Part of a small language model's weights.
Size: 13 layers, width 448, 7 heads of 64, MLP 896 tanh GELU, vocabulary 8945, 28.9M parameters.
Architecture: rotary positions, no biases in attention or MLP.
Each number is 500 + 50 x the weight over the matrix's rms, rounded and kept within 0 to 999. Layers, rows and columns count from 0. Numbers have three digits each.

# layer 9 attention output (transposed), 448x448, rms 0.056, rows 355-447, columns 64-95
565521547415559458502407564489556482539491458487462543517499554505522419449496480507472518309331
549470547483488456521497415544487421498521467474523490512508484499535541444555399513487472505435
493430558533475433536490471497450542492447410581457527475486476434478475488547575444546421460505
524449573446503466504562532541584532478486528488588435484478526490498586532492467525554423605455
416539490487528531557495545557461606504410564432494463424443514581473530512446474592472526504439
572539511491446479448500528459530515525488579426445525564573468511494425577519456465499548528524
442467506499581611492468426538481464429520478438492567434408478488564504387431524510545469444509
432514568496543449418507403480473501559525503531481486452574519573500476545526481574527505604455
490410471436515483463412494413436485508489591530441471449473543480418436592462537487478441492462
455437526457454555588505490528546543464486391459506470507508559419485515565502432443444533448539
500457509498477510550463579574548455502487539494505495493478440534502495489508539437447449487534
445548481536454445569470525503420494482526500515464606428492496507500581498519487483533477539516
504361457542502580451424507455495452421550431515467496385484488503540555508528465541548446444468
493514543488494486454456535625491461556455471491575464573483542452530614482448409419456480449472
431516489529461555421493491467480486576524475496485430485563423487405500532537492524596540535490
545511391552468518468507545545440497504621506515567452386502487379479464501484480524470420512448
475483516495608419477560517547551481413477454540516594446643527462486556572592504385495468507477
486474481466472482528471464540662544473440471452453540414546563420494526486552434487537496406490
479463473460554459542524503501503451527563498496456485492469576608354583490496488480434601563448
466490614431490503460463518525492493500460525495562586546469446516482581499554488540502536426450
521410503526543424561465455571569464455493447517539543460456538454502468493428481529536477471567
558439553472501600453432438443427535496515485573589412485476530605489516545488514391540521458464
612503533506474506472413490572509463571472553559424534639417535497531498427550511535483509572440
474548529425519430475484473452426426450550500449514433471514576513465418547542475555538520543502
494420515481368521487494533499497459578529532536528474419431563513472487501468399609553455587510
647529445477474498552475511445555578527515503446456520479473505500535513490556466488535532529509
466446595475465575448472569462411507467581506434492512538581506595470511495569624557574500411488
474483324541545464564584557493520415562451598553547508574430578572467559448565491389400566504451
510475482517556494443467515559522499476511460463488528514469605443445527507500500493478619555561
533540518481568463477474523480502524465486456387554488552503495556527389461534519543503520415515
481487500509533480552464513462453525526532408469489478457533542531485523486423376419466512495467
532513542500494467557476540451456479560484437418601496518547449568520475479539586476511552453473
452572448510482463404513531415477467480510569444523542582400474487501497530499569425567574525523
483438433532527454450553482546463433467525502501507488467447468414456428454433521558540506539431
515478535546514560510503560447539504526607503512480389551442501411562506493480501492549426495528
575468587492566449535504483431444426452484541495533533525486458562444451435473513468555479410521
466488506456508507485477479521513521494459626469463532495513566528459495406491577555453523512511
589487473509418470555553481439500491540436471462511508466428535460515398538456588563513465462439
547384483495536498439551553521448469430533470437477501433539457453456507483494539538443512571514
455499526555507550417487508464530552502495554501490451446428467579438544449461472546527521473491
546601511471454468501533443446549533548528523446495509547457522443513372503517490507479439528506
441477470501503438499507536456482449530509456451462541547543519596524497518393470499441487576516
497490540538468511492511498465468456521478503420481484498523446416518492501547583523481478535427
545519532470555492566541501548555524411558476531498462440403474531583449557493543503481497453503
514462458486544488551467504544471490511495561567512531583448461585614439490490511504418496509501
474474535467475521484498481546588462471515547478424517449492435560553519408408522475488485457486
596463537487465560468509614522444524580533509471565501471525535546557448538531434515490444409459
518504427533465427524487407488426483441473517480561473580492495475462482418492540511556512464532
519440496496429506409395518489506499498561517533418430491473535550479475501582575500500503419532
432436466482494509430463532542502537547585431518474482531545611474478539482488524454504526405574
484494546512500450495514515461486468523426566494452459513523540561505484452504446436529480494427
482541539500531538395525485449475604540490496519419509508472534572518519498464497426518433559521
495533466501483465531567570492469445565574425434492581467515550516515507575423459547521501486472
541501548490443497506569518491463528517429467468493444370552536493490473471494503488401628513506
456465487458470504504485528509513595450516509540510542500549424516496520478493398520485486461493
507481508485496462606508488399512487489565492651516505430500496568479512470504514412578441552544
563501523484486557445542561460454524519455471526533527476448495534482529502511500533437528557546
538508472517565516550544544587498558538441419571457508598485464520466516518505526499561467575447
567435569546532538423488536556526484498537445385573413565478503488407535502378423554488452512505
508502555502421521510502534462496456534422532479558494475551546505609517468444499495486515493479
403582531484511527546513472462518484543496455542527459523433454528482557538529409559487409451466
512492517506468528517408455520534553491488464498490517559505414480457485463536492539553576493481
492473480487479562467548492490550540492489503546488439492496494456476518465459585476446498522426
463503492525589590519501493460485525521566513468454478506563468554419501479422522498535569505520
491524471479528480488471502511523556459504453423524470439563465499501478579558537558458526502516
535490526490547407527512469491458461530571519492490469650506479490453490415520459526513506452500
477462493498435513542467472576546424440444530481547468508472475485495462469476557527534511585499
455459551516524496548511575429575481526473580500509490544494519575401503516476378525470435551566
536549501484474507407520445406481474473457563521464456503443501468538493546525497489533498602453
523451526439538496513454526510469344480467555527486521441552462571523520490468501498519407462530
497513522502501389536502514472541539474486464358544483460494530582349559471484493449515523469499
513428472526379467549553530446569485490554539445489540592531564519498491532474536409505518421491
543530487535574469504485469463475478516500511529557452468549456488517421481499511542546511537460
529501459584500546571503442470535480507490515548496483482489513519436415567496553555512519523520
485535468514579520514526531580467473494509583504384494481530480518583493429471466507437438502539
454586500459468470454458529521460442535514552540453505378482567496475492551529419457455457520464
483579420438475491450502482429632509516510527530464572504536552508380526504471481437481448484480
457473427524500443471480450512470530441500416453453528509491468480522491465449479487507554434451
431513425484502533532510401531451512466456429541458506538534404540489438559524457568513468490517
552458533457491529568449575614454489527527461490514507487458523580522463506574472575450476508459
525455444498482495520467499513504485426458548473478530515518410537568596533511470578445504539358
553498428534388484519560450558446467560500472507468525434469609557384493499371476457525533481542
415438480471501544482445445514499434535527511507487522578463397456525405481517476443485528539626
578455571457455484461451446539498487455446520452460499538486475551504501459528487544550466487471
527529481473434462478468457436459474467522449464431530468472569525507441483482476516554551517463
558573532542547456540501402517517505528517532515586436532437556500569459535544578535420547446476
519534470481515512550461474482470399539483418448572527440541577534508470424456435474497542516522
461572504522526476491471530498465505587489545529478456535470518516477519499565495552466584519444
473428519471497569496545440554482431474576474463436473539473490574523560500431544456497534548514
448546404502474468458536501461543457405503446461482481558434513583452523554490502464491492509559
517473545482515447519424509564466543472408424479513558448418490513535531451495548496529483549541
550507481429507535562433511497455530471475445585499513496484503453489426489509466487480419520498
552495569453438553562548531471527449557615472484527484499565499573420519550599454475427502545440
# layer 9 attention value, 448x448, rms 0.0642, rows 356-447, columns 64-95
402453521428528489568403455499594584608508554518487463510553506449482453598596539585395634452444
547505506558519367430486455526466481494474509450465454521406527579518539437466543593556432628491
480454505566444555563472497508495545484508489572468468530466515502537560520574543592521533657544
489503456456523530507543562498578498578448476440452524520500458514436513483365461567512467512499
543489513532488531563451556534597458567553523412398495490496423535477509488442388414490517625508
422477472583555608467519502473448427480500556425569516423482424495513501479426511470533520500566
512506611544487427558457477480487514497475499594588421523539466609435418540496480507564472539431
387444443501530472493475542496452522471482471450556497555439406417462514529435466583481508601501
496494601458494565596580471510544536570573523551573515494569508475520508441585525537417589476406
497374473605438459354465502553470503508419469441537484477456525478518488474393567470488398460523
523441546465568475552480564440441456534519422523563594418482548511462485521503479602506499552502
450482554424510549500447470511476470423487508560506620512478506391514593412447533521434480467473
528488431489458529455446463557483525541534547531502472621472531548415526469564481556529514515363
466498492520401546411463464547552540497528487461474481480555573435520527486486516547502513477467
505481558484541522519480508501423523458467589524544507497490512393498452517550464506518507484512
448543626522465580565574583422583457407598371571413520485491516482457593511530499424493515473415
526514474455495529493467490482543474553542543544540478385523594443482494552481509586478504411528
530531569485494508444441504430436453494436418350455541526474557584408553505446557466502525550447
460451540558549466546536460492523549529438472471536458529422515496500519563505472499569477493485
387539468530511430563496478484428582506467536427520501515402545566487451463553508499515419492481
478444525477533572541403499573534577455566625516536479441501561592586484515450462561444508517383
493473457544470386598384479457488472460440436450553453498360498401560475535536448472435554758432
571535437561499447394436391529511454556546545536430372397530465503499508433526541455479478564515
474474449495466484526426480456457472395520456483488449516500457473513446476663575503601590636446
473510493543578513429462534420450451591455536478514527542512520504510420501394518497575491473488
420530562461587544473416591504481575570542488525605486510557598412410518601484518476478431470495
534558520478541619495438538475475498499426521482532451511479566522483425456473500566589523479494
474571467536481481474514510506428495463524529545524479487550402535540418502584513468519637538567
512445468531510465463509536523420518510515602486556564527490533532551477456472514432508429465588
540464427512419518505525530529455553515472499430483453408416494438486508563527517512558501547496
509532440507476552447491596491482553538490530450503443533475480488437564520512537527599486476569
498488462495515594594502491455573488517556472480491495506534458599474495465492414512514510516469
475517459533528579461512459536479552529504562502494503515469505537486511505501538539498535462506
497546437448526521547519422539474546528495489489428433550552566561544554480512520489484540481487
436483524506456515475560581577589472448585517472466528533456546484490478456451472478513513503459
490540473552535483553451561547512483478488510521509503505455431516478491496474581497572471475525
523498504493519456568486537480515459467506470483530516431534440504502500479481479382440562444588
540518576528475436514551530471470453440477534492572490533436504434538555524551528410502477484619
503524551414449475463465573536468431482488486599532461494453467574442477525558494492498459477388
506542430453478431467517472495478431504449469503407472418495522486577608494549483499559508415476
519495527610599584427381514562568492561428518497455505477436532503487492437534523497513514464539
467574550532504498414512590536549524394464584504621586561505515493534406480444457601506537513492
521549541487565471503510535488493555530429597510555520627488517488444475482471500445521497425577
502489495564522599419538556498518502533422492510565511520537470443522461544469455438437500536521
483520504543573446489523531506449497549494487593505533552514496527502510512588490556530515554491
556492506550545593597452480444485583505412463445528498479477491623487512560490525497515484511513
555466461465484471516560583479556503557483520594527590547467435537484634529479501509545529488603
555565544466537565469449519520496531558548509480485539420488483471494521514491489415554495542509
486485555505431432456535519546480498441540490508498553554417469454535528578481499506506444467488
519579559414538378463464495520476389492525533562441484372481464477475479489500505513542467495513
515498462533492504542494472578552396542598517552510471544519497453468491483532474544479496403480
470464462444600523540523546568470495484472410534551389470476466468556546500520491510502551449516
463541472500531480524461417467494454457457525556457475501424500515550513556484500535623502480533
447493464542415417567499508472499514565511409497470468527520482570434571486527433617543543383523
507528487492505535526427427554576561469547514412515529515518480480501419549499498419483602496437
511588511553483477450368448496562439485468489525452518460491521499540485567452565549482482521504
452529492497510515456460481491508480426558466527485512406559579497593504497469480468427433576445
513485517445471443499511470429549572585473509523480485529542556489491530561590490533514563404498
447469349385567494552495465516427586460517505494468534443503466499511483418482497554507497429538
465537524568503523513514510504536489542481528552497549522577527428399482592500510471457484464405
424510544456400451463446499524539454479410465464527522434504474421562541528510522427457470611577
541559509463509568533507494545536541518468557477513477547507531538559411505540509529508433458540
535509495490469459517433541507482545495451526524479409526425440463450460495504438481533538506501
468604521545473454460441562459463478487527507513501508464452531455559526429548542445444414500561
555591573493468493470519417501531496536462456493532549465533509481533520428476567412537509563509
517433563551481477475472500559476486499576571486510512596599518542392502561491466481449476469538
564462449538441489510509498518498515485517529426503510538530469520507476497456462510420525496448
537482516383439477469471469556456432496490390566541505499503474480423501562447543514558577491489
543512579528466489465467493425502520544516524470461475489505528433491451516446443473523435520529
405514446383526528629488460528534467442543442633491539490494474505427524557528444543565590535598
482508517455485477462482584441460539444546475473478535452495432501448537505455453544442472455543
493527468452498509529561497513534488426500485463505515510415532555534557481463427532521445518516
452561449537507532447473570585521562513552397560449443476503512488550601406472483436434443567501
486457470504467550442491458553487520554433551534490539461462544529512542453521539523504526530523
545533478496481547509548483552576470481474484504481542517598553464480460546508543504487448500472
538515506558499500412540520607464516448466460511495486445483605453491527524481539522539485479477
482563521430455459373484439470473509537479493470465546479572503508513523541487504592495566513553
456466501512499492487472570399548544540521495485477578492500447499536493578461510492421520524511
454509463516566501566603494510468540487553482432572562437456548531492512531466562462466439450515
452576480496516522427433445521561418476450447511441547518548521425456480562420507471546515539583
550531521467532476422510560423494507517457441507455575499547505495536541506478508499431426459505
487480468485502447587470456572516494482491483548462456532437585533530570490473448491505531442499
529492533490481536519472503530542513428577525517601463471481492540525495442443612521517478428525
561513432551469477446584410492494436557529460568542537469560451480494498544456495508469485622565
512434498509464575496552555496584556533468473468526495469546505437381537407394481488535501554532
495429545506494520482422518514431471439516500524519545473420502452490577486493467520504559469520
495456528535454429428513477497533453483490449406457430501482442403541497429486523477532480466471
468531484552541479386444509471525498513461476509492560462482499400466495478553501463438485522550
476455558518508474486431545473519399509523466455472457549549443519516502511460525524415478626463
448525513577500539519492511383484586509482506478506472433579556520453438426556438472491497505462
531482510474372482463544519537508470462466583433526533433451491540557436530431392483523486509490
563436461508489475563507491421483473443477563510445525489547483473515475537497490446519430533494
# layer 9 attention query, 448x448, rms 0.0517, rows 384-447, columns 64-95
577487441471510506551486470558554490592475535505512593606552548559533564517398560561528525581511
447567500514653549507521526536550478438515489567477547571408491500533497527545586545475527588565
567426480460541515550547532498467612497452474549448514412474494508481451538571459537451499522542
492457503501399542535542440410487537546584508487531485401522470489481411499504487462476536396532
469513535468428487510595457529462569468562472489583493439522499451451468503499467458456486406388
543533531544492496482448545540564552523547545503544501634538547472535518513489549420550511502517
468487473475481489480596429529417525476462504529641489428496496500458510533435449496530439481443
482399528475508529516509516457566488526491464507452481534536439404428454513518483536431563514567
521492445447434506499527430451506477483478521512557432483536508487478470538576470512442479530454
590466502469446478506534557544605524524530479512449498524515561396508517553510498482584503507458
511455489533466543490476506562616493444479468493467483518537559518503427483489479523465496522503
466491548443488496509483533513574501595485498492505424550492501493520480391521573476549514542487
497463528530478548504477443425465527491351443565454536532484463546468494441525536452425493470515
387393510475566510538409545624379523494531549549540424462417466507632520552439403461497517568526
483511436525540540550490481568512511502519475494451458551544593533496553539450494469558560562499
527488532533464458498496468416460458560515511513517456519500459534488542528519502459550489429502
456517529496546469493468495460468535445453528534517478472539367498453506505497515561524492448523
518490527435469544487449499467562494479556450477494468476492390466485534491465506559424455558528
535528443514483531514523509525516485472528453436463494541496549455524604430434488482467530593526
500489517533467520566545477510587423472507434550512515550478504410508469429471543548503493514508
427516432543519462506522500515473566553546492481501526536500466581539391477495503522614533459517
549642536506474563536466493537431533542506486505475469506504396491539591471474453464517564492552
512492456466541520522541492520590465539511486442438480516477592493500501476482514458542514592532
463567524491564464499542560478509520553508439561453483460510478480537505514499477477476476500540
469485513520460533464503415410470509514447547502497526423529532500542570552484467537590437576468
517463539488513484488554610547521549489389621506527443544494545350564581572541473488464434490431
474422412430492481500455513600485427426429572500467449459445518492503466482489462466457461441433
563536521562630505439492468439537464597491553477525474515476613588526558425571469455577509577440
426519560435512476433510509436407463511523499583498457501582535560474434517499553468490513505550
528501460473499437510540563550529537483522540424634539492495498453429502438441426536541502486479
579572534476556516525421664501482469570494542540511401495498468649545479459519503552445461480521
537441464378584461501441505481382488492537487518445486509477382570590510452546519443463502393392
423480521421506548482507460510544597462525468517501425529487531452496472593453455420523449574556
555535563518525558508492543463454478541507524540535505615466402418453551553531477469525517553521
476536591482508477488484503389505415610406460529604462499489512570396597459544582459556488507504
577545490548552531446555463524530447509501490458493484450513536455550431503511531447491458504502
481434504451505600469567589486564481487571539499437485515473574453549533524536497445498522495453
482518567434547497446491520530619480454579452428422517463467471554514404405464528551588453386586
561560520460474414407488459480440528592467469519496468422457559500465524493592445511599459471491
485556519422478561496472435526552448443575521554491424539621532515547450542478491491495504439452
546521478553440511508412461608423588478452478545523491492452470514471528518564490468518549434459
487396455429458535571444445447409460443544462520536505571454405467459432575510512481457454497419
480524520451556620523590481533485450493417476560488570448481501589524530506445576500502529473473
484467553481497566437415491630498470438428540565574547493534375452526529513436467481486493519478
510548364586573509401530451430443488508468571546434525593507473430582386561550550430529453451453
492513494452545520513499602509558512600481564536525497491445453504554476539480540468448470472498
584499476470349491565554511568495589511397532518452518501465557554415533469467510491482503547426
569525456470515536456520553420440560578516515523429482481425484454473554450444526547453506454559
476504598599468513588586541433469442485451414455404559470514520589420437403522478480515527435478
475567503502467444571546488555562549541409569479497472514530448458479563459500534524596424568544
469485479439504596554461454474484431468412423445506493523488435436501503508525441514519506492524
480547527481535415516497535442522514556561562526522473408475485485487505577542470539486514564401
534423422534466478534478540570503600468538452476544531513511481475444551537538450485454587515467
444560513511552448458488572506357504465525479499543525533532479546534454474516537450467464579494
461567462436465524473459419487555461493553573521508507475564543528522470451585571488527509478534
475546526488441454506634498450457453517513505616428534420527492541542469437490404585519417488492
469522459496496553504502458515444496556551572451529464570559477570436560506458473532469410501461
515471452454467407401506590433443487552534502446480483518477395487457504532477469517566516491450
526446409435526498401488628525372490480496461522423441550632439390529607578438375557485490503566
480462387577475380504418563540495497475537432508550481447411484463428424526536504536541414525488
465558598615558546489571563464494491541512543462476476506498589582519463418635555546487543586513
529449426559551601517517420485581370522646438409523440484490478528499600489528575570583553577440
465553631437516519526477451424511426453607502478492454507569491429562458458545576485525479506538
541549461633551582475444539454521393522512561516444474514557571501435529506476471491463492568480
# layer 9 attention key, 448x448, rms 0.0515, rows 384-447, columns 64-95
518529525478497461519515566472499526392500505583516545467540480541468549506529491454429501544560
540484424496415556541452559499537421439566527477468495548548525546427509441417459528574524509511
491493450491457524486491451550481462592530547484540483481497510496530540478494537532541589489443
508561599510595498462472448420508607527487410512519462479461530422500451515614493541466391434506
483559583518566412508491492495506530526445501469546510516493536428591516488507512469469431511483
476489556510489445498485498525487536517463577464525538442463561517543519484403493453559405565428
477502485506494561537522510496460468533498495520548505588532488509533504467534522465453493479458
558468527634431448418504465512476524487438522515394538505468578550538382598463549440515410569511
547520589524435483460488524536503476510560496498539508471496564528603537555482465463505511564516
461478538474504459470518512497494456563434581479408495474494448527505483449523484488575480483452
495391534527576557423460527431539535430347537439406382391534447355470453581515524538454491437525
463509487505428434462561493488493475513472530513455481477507454502461489412497536547535535489432
467520438465469513553442513499526524461630437508491492474556548572533500507521468479462467439589
520468568462457403535612486436426504490519513486496502592500444571486513637517466501445487500480
471472461535482526531459468524489500508494517467468472571519506581537495451477521570518483508446
523548467478429465577471574466545501509614482523548545507462524442531490559517505464478495488506
472545490456486527566528493476483488520503500506571550464517525515464515530466485478495523528522
512463416527492588403477552542473458459424550466557458504531506466543535487472495410577492527484
477511501535519438469465478466517521500509488479483464553474475508552491484540495528545481473519
524546419491393545584531546570438526456509424554563512466484468354530522395489506501518522464577
551416535457518503573607447440534507527428452445508524480477583524466520592464410463386541577594
472582424520536592508388587545548468514483554570528441458485535538478511472499455392473454569589
495448526482486473505451476494517493524524492423471472535507515489544474543572504515508487467468
455560467514497606597531483572564502443466437568433592379548529477484509550456461454487438525553
460496508537470448490427485526550382443495579502552473592568505449603552504381522520466580438455
505566617505523467502520455518527609579554532451590522443515451473439512501413488568494443483512
580473488516423542551566414509495431482519574568582516498447477459425475454485541544446483411516
410468548456483455540543504481498490572532394467395499458409478486482438575504501567468529433483
569461544396530413513521406574477393565524525458510576588417559518566512488518539450562534432521
560583338455490543516449477485569492510556542438519574450452520524505488421468523624489529487546
543395582426552541537508553478448480558486491598473448397552524453507552586583521589519458439502
554535403416515568426586563458461439465475492488515417486521623646480406460597492585551596490440
427449498518615505560506474508554554494413468553437507463549462530566480521521478531489430524479
414521513513589482529530524551549459547490573514481606537499523485551429494595539452540558530487
467449500418533507530430577531434360584488521537528527468555538525582485508575436421560448451516
496428496523542535490519488523499441471480610431480539388505513512459492493508437425464449526538
518500489536512466544528555482427463482551448499493607489441433559477590449536494430539462416480
463489423536542534494542539409483441465572470437484514481400522477529522458578633527459453530477
557545467521552550477556545491394539596510500397517580593425445503488435563445468517460489459415
549513547467497577441585548550562441526538457561452545538543404462453500482562548457543458531489
469473508527501449456614587534510378462590584569533510527497442470417424501552476445528458567432
476492599606519552470539501534521424614509467595449492459480483494437554465522465424415549488516
479493598540496568449609533572469443493486585458527503559503497406462450462529458565452553570432
539504533509505388524528456480509559411594483481492526554480477582478407494527537503547475710469
628537503463459517521496450412419501520477435493526562555502434558505503481486541461529437445511
372489552509496551542544470527521541526498482503471471436498630554528534528634395495487432466537
538504431499502503535536505524541567444433515466481499477528435614504494462583572602446487505509
540600564476504566485494499571603459605557445509508488410523565532425570531394391518433504393637
444552539563598390504504558536509484552469466481450524447489482442440476547495530381451523476512
500582380466477547521520504431510503654489506513630559587569500422432507548461513470481488480528
442498541373567501529441415539510417511519552574417504508527483557508657445507530582500420513597
490446576453458445542648504360500457596565534415553594528477597437423519367437428540588387520563
511454507536435496526504455517477591493468519560501584570475533456517431457466537574578527449533
463486425434509575433446464394500508653509522498596459542503527487521508608470480477553483449575
565428568497440476544439634551418451593491460602495500440567433377521523440455516444445436404498
593514511449564550554439556489488448499599457549580502532465427563545510528472536368482466455563
443483527509477493487601519444365497583449520406414528546529580459588467484583469489427507521510
482551529440602478493506494562533601476430474542519484492484471419497509391522487411532486573559
474544427561421595542558464551495506596460399510511592529390551640483560450497494490509437546489
453510470537521600501454511460569487556444550521485545439464427438477482494524574603607450489536
538444454418495441496510550588521537432573479502473558458516559397506514572431528412521491427596
453590491472514506511469527482561590641433542419502453475427528463497487356387480540581557416464
542405524462577434469404456567519406505527470555570469346479561406544479432561582397419532433394
625440497584404505548380474468481487479534452565473489455428566609565558437495498519507574610414
# layer 9 MLP up, 896x448, rms 0.0636, rows 0-48, columns 64-95
498504541427541454411595584550482434641575463532488473517452491465428531569624538513491490487374
620461528496528479486415435453473479518552542484519548564362547579449382549544484526521500496508
463506434533471522543476593473488460440544498526516492436465501557582507510502532559475535532581
478537540424559469436575435463500483417454442472487551546591426422592454521464507609432503464590
495500538551492495516496536474461512522492495477516431529498497445543458523531549442518499465507
567583525442516467582478442432477506492499453491524513471444505619381447515520524527535459471637
504449476474511494508508459448550547474453507558478520493457477479580511554490524513579519503473
559556601542398452457369452452492524583477503534508571467520595461483432500569582538494446584502
471513570476429415424458509527446368517499511503482471602543509589497539527517585474365498534548
484519483613520524472512471499485457548403526537546396526552548467402405565549497517506583437476
424545483569528500491560441470561501521554487491523521491480572529506524569551546511510428527537
436470532504544473446540467464447586450473528471478514530575551514475425526441431465481403526492
444506601475508625461536524501506534475556547422467519510517476541520454445359487453515464591526
514501527604480471538593461449513485428575500476476470508419490488472501467564591535504438441517
521500515465515552408560584446468405485517443575471522573481605530540466479515568462500492464502
504454526496472493548495516508589464603415513560487574519559522461494581550495588556612453562511
433596472519555375457499501434590397504505507513525528517438478518552521509505393418446518557435
499525493415513559496487473570511665532379447463430524502466560482456359439375497549509443482471
488466402531443470558568394457430497465563523568426600411436487557513588382493470463471444374516
518464496528535515538466476451478460469531538554441488465580502478507512527501479552488544537565
486521529564566515467506393399518557489530532487476535542457525488485500617412493542417544531415
499584517593494504520453473501580508499405488464631527534555545459513492511433488492505545475551
510537440456458531516578515477467452479546512510531455594407463489477592402498560480486514512460
462497459487505438559493561483411646412488555489527574550460520519478549469469518535468472528597
600564544459557571460441432371453498607553515479569502526493428469468483502555530494539479490509
594431470549563441573419543394467468503537463570577531566514540490537481517522483600507522574540
505440503554494523539529526470487486566493514490513595476540488542542534550438514422561427572535
509503525506441551410539436516574435499445466463517541442513522508552472491441456493459463480566
405443530416402436468566523415638492503511419438527521533504463504583570509435521562477465590490
449525506445497514452499452471571565546507420540462534536459471476468502523519575419460533426492
514535495492480461514517478489477512493555497515498502487494505539553603491525470525473470460533
461500575534502482449477462530444503591509502504426560529481484428486526464505551518516510489509
457399410433423471455675514501528438486419434512525456488439469467540508488477454500452524451478
455522606487434543414616487401525491452523490508589447483489458543548502454436447467509511462480
508383477470403486469470520540409441463419500462450530423466435464457453519481473527485570481440
502573502511526537526562447563499482500464464526362512467487450496460401490577582561549420402499
544375475526534373474565576494574583428615589509529484521516542587503428587570600438510459458482
553521495483481550513624591483450564434594500520551390546490418463542432402424573523584465443484
517469586436468409506526462432524453583468617548460448524453431464421495584503505552420494506404
523500561546480475647560502475532491501554508429452491507520459447514436399650475435558437639544
508428488565445528531476433444418514492489565484514473434414502469447536476481497490423494535550
544571558516433478486441502489471506460582519485472487486524499622464487517548539538489462549513
495364502482515546457581420534393512519524448536550491473414456523508532463498525532385411448467
389578540496489521461597569466410474481543538524441499518513492474468449558520440485394439500460
500519468514508415498450541565500493424476527523621530600556480496553390463585473558521630608497
498448496490537530498442481426541538454436530496505490518431465535593550442428592470428548457457
482490582450515489468528365389469545571530532442470520603542477525441514465522500406484548482473
532499515518503567425447496527447525569480404495590552486502420538501428436442494450525523453444
497471524643394445490461470514545505466657438464488494450430524527449468540472560469563426515501
# layer 9 MLP down (transposed), 896x448, rms 0.0648, rows 0-48, columns 64-95
502497483561533453451497448547542521459478476445461508403473470484446487475505515414460389507468
446525417547538501448461537446496476450533464476466439460449481519440455540486497461418501433488
500514538488446556480467487524591469477401535442483527470563520409433431502435479451467507485489
502534479453500479510409436494395429447464425485550440483455481418379525404520511424476494531463
508480506468480517498403503527506445518492406513531477507570555544455498495452448453540503492457
468501431470501515552499468563465515481429359436429406567359560563471482514478512540556460472508
548509514462476530518444458501449454478529470535490470475528455483475483487460465533473485492450
413478409429489414490582518455414518394477562487465430490499469443501511440432464352451493487480
462446527466390450481540460570451553558489496402497548412513546474545436362399465479509634473518
432393508408468494400495562586409491548559418403505487590479458443429576432531449555566598494499
427438469416462504567526536450454490389526550493532468347469443424407467494509458606494493489498
467468545424425493534507431506462544421464387527521447441458432393570494596426581430436523506502
505500461590425375444476437489480419480454416509438489499574485464449553566500433421461521464453
462467503500436424471531468490452497435531503419497511565492459506520435505513509453537536564501
590552507454437478508492489353448481462449540413585558544464497537512545503467455355522373448470
434479557447456564486544428385454472539578457488486422501459542486437501460473431513540489384568
500476550523442548435441443426485504507469560424551446435348426549460582472496508503431523500482
468414537532529506557456525507578539534415531512561568465444547390477495484545397505483437480442
492454544491451489527527529526500499485515505601522488354499452503447517439472460476515486520558
394489493518434451545535479510510446493549387521422503485495507471381488568562514465488471459456
522502495484462547597493471537431495533531458461490469466515543528430422492479458525479502553495
509496540488521513550493517467371453535512510429487471510523609509486520469516546500528426577426
460571534499431560469407494518458529475522528406477445523601494420496496526547493538516490507398
556514449475587477475493436413531460450573415441452447425479494465551523483521615488460475571452
419492461496504437535515448554540471413500503407439492477487570454495475481507443427476543420487
511533481447505470550532473561465457434458494577421505434521527466496428406379488432505467433462
497548510421419570444510488570526569538491589494449495406405506422457611539454437443530564431510
534499450472479493517444495480499431497515541456535448467510558522369486566571500513525498454448
483507453452377522478507448575528451460423442398422478586503478459492542512518499470502462512451
517441502529515501446463503406407455486501448528462499554476444439535548459405498501525517510477
439564572498516568468424523506482519493423450468480492483534531521473448443415501469464479511465
465459439603494399513482471563479440506536441506476443546441517445496522506497482407347421518483
547536484483479537458336487470450439510574502497453469577513509487470505499500488524512459485444
501548433544401468501482498432577545526482433388504554387606543497556525464494441583425485540464
414559396571409575491432447555545504523453454477415558500555513468504481510525477506483577567503
470540630559462524530556469559424519470456482520503536559476547465547539510361527574470443473552
639416603574610526549531448420524605507415547447591372342498381559538545460460500461410454425414
454593588463595579377564490436606479533536384475561489516431403501480577495466581524463574526547
494545501540491477452456558482473487549420528557380468539520507664514463467382446372501401534476
494382573458492482510487456460476560462530551545527487426485433493501500488574552500568369443466
512509560463595513502487576517433533476489544519494526508585502467569510551541530519478590488479
443428528512519576525524491464457538537475462500503508482423509462550422527465439409394517467478
534445514489504509574504515507631516529508478460496499316478535464540429541482485577491411470465
499519408492492519430464457505480506470494395466483410573444519429442463495517454533489542516454
454494536525466475509474493508470482483468398476389497425534486511440508543467521439497446396402
475534562493456518437456476436438495445522463467498510422466582431385477513453457428590664465536
458442362507452497508465463462454476402438460541563450480506568500571511529499474462534376506531
503525474444547459507512520496530492533480471420460471532477450538503489429449563572585483599488
483435414523519457501586446493511543422485415459398496421421486415521471459469530569500485451627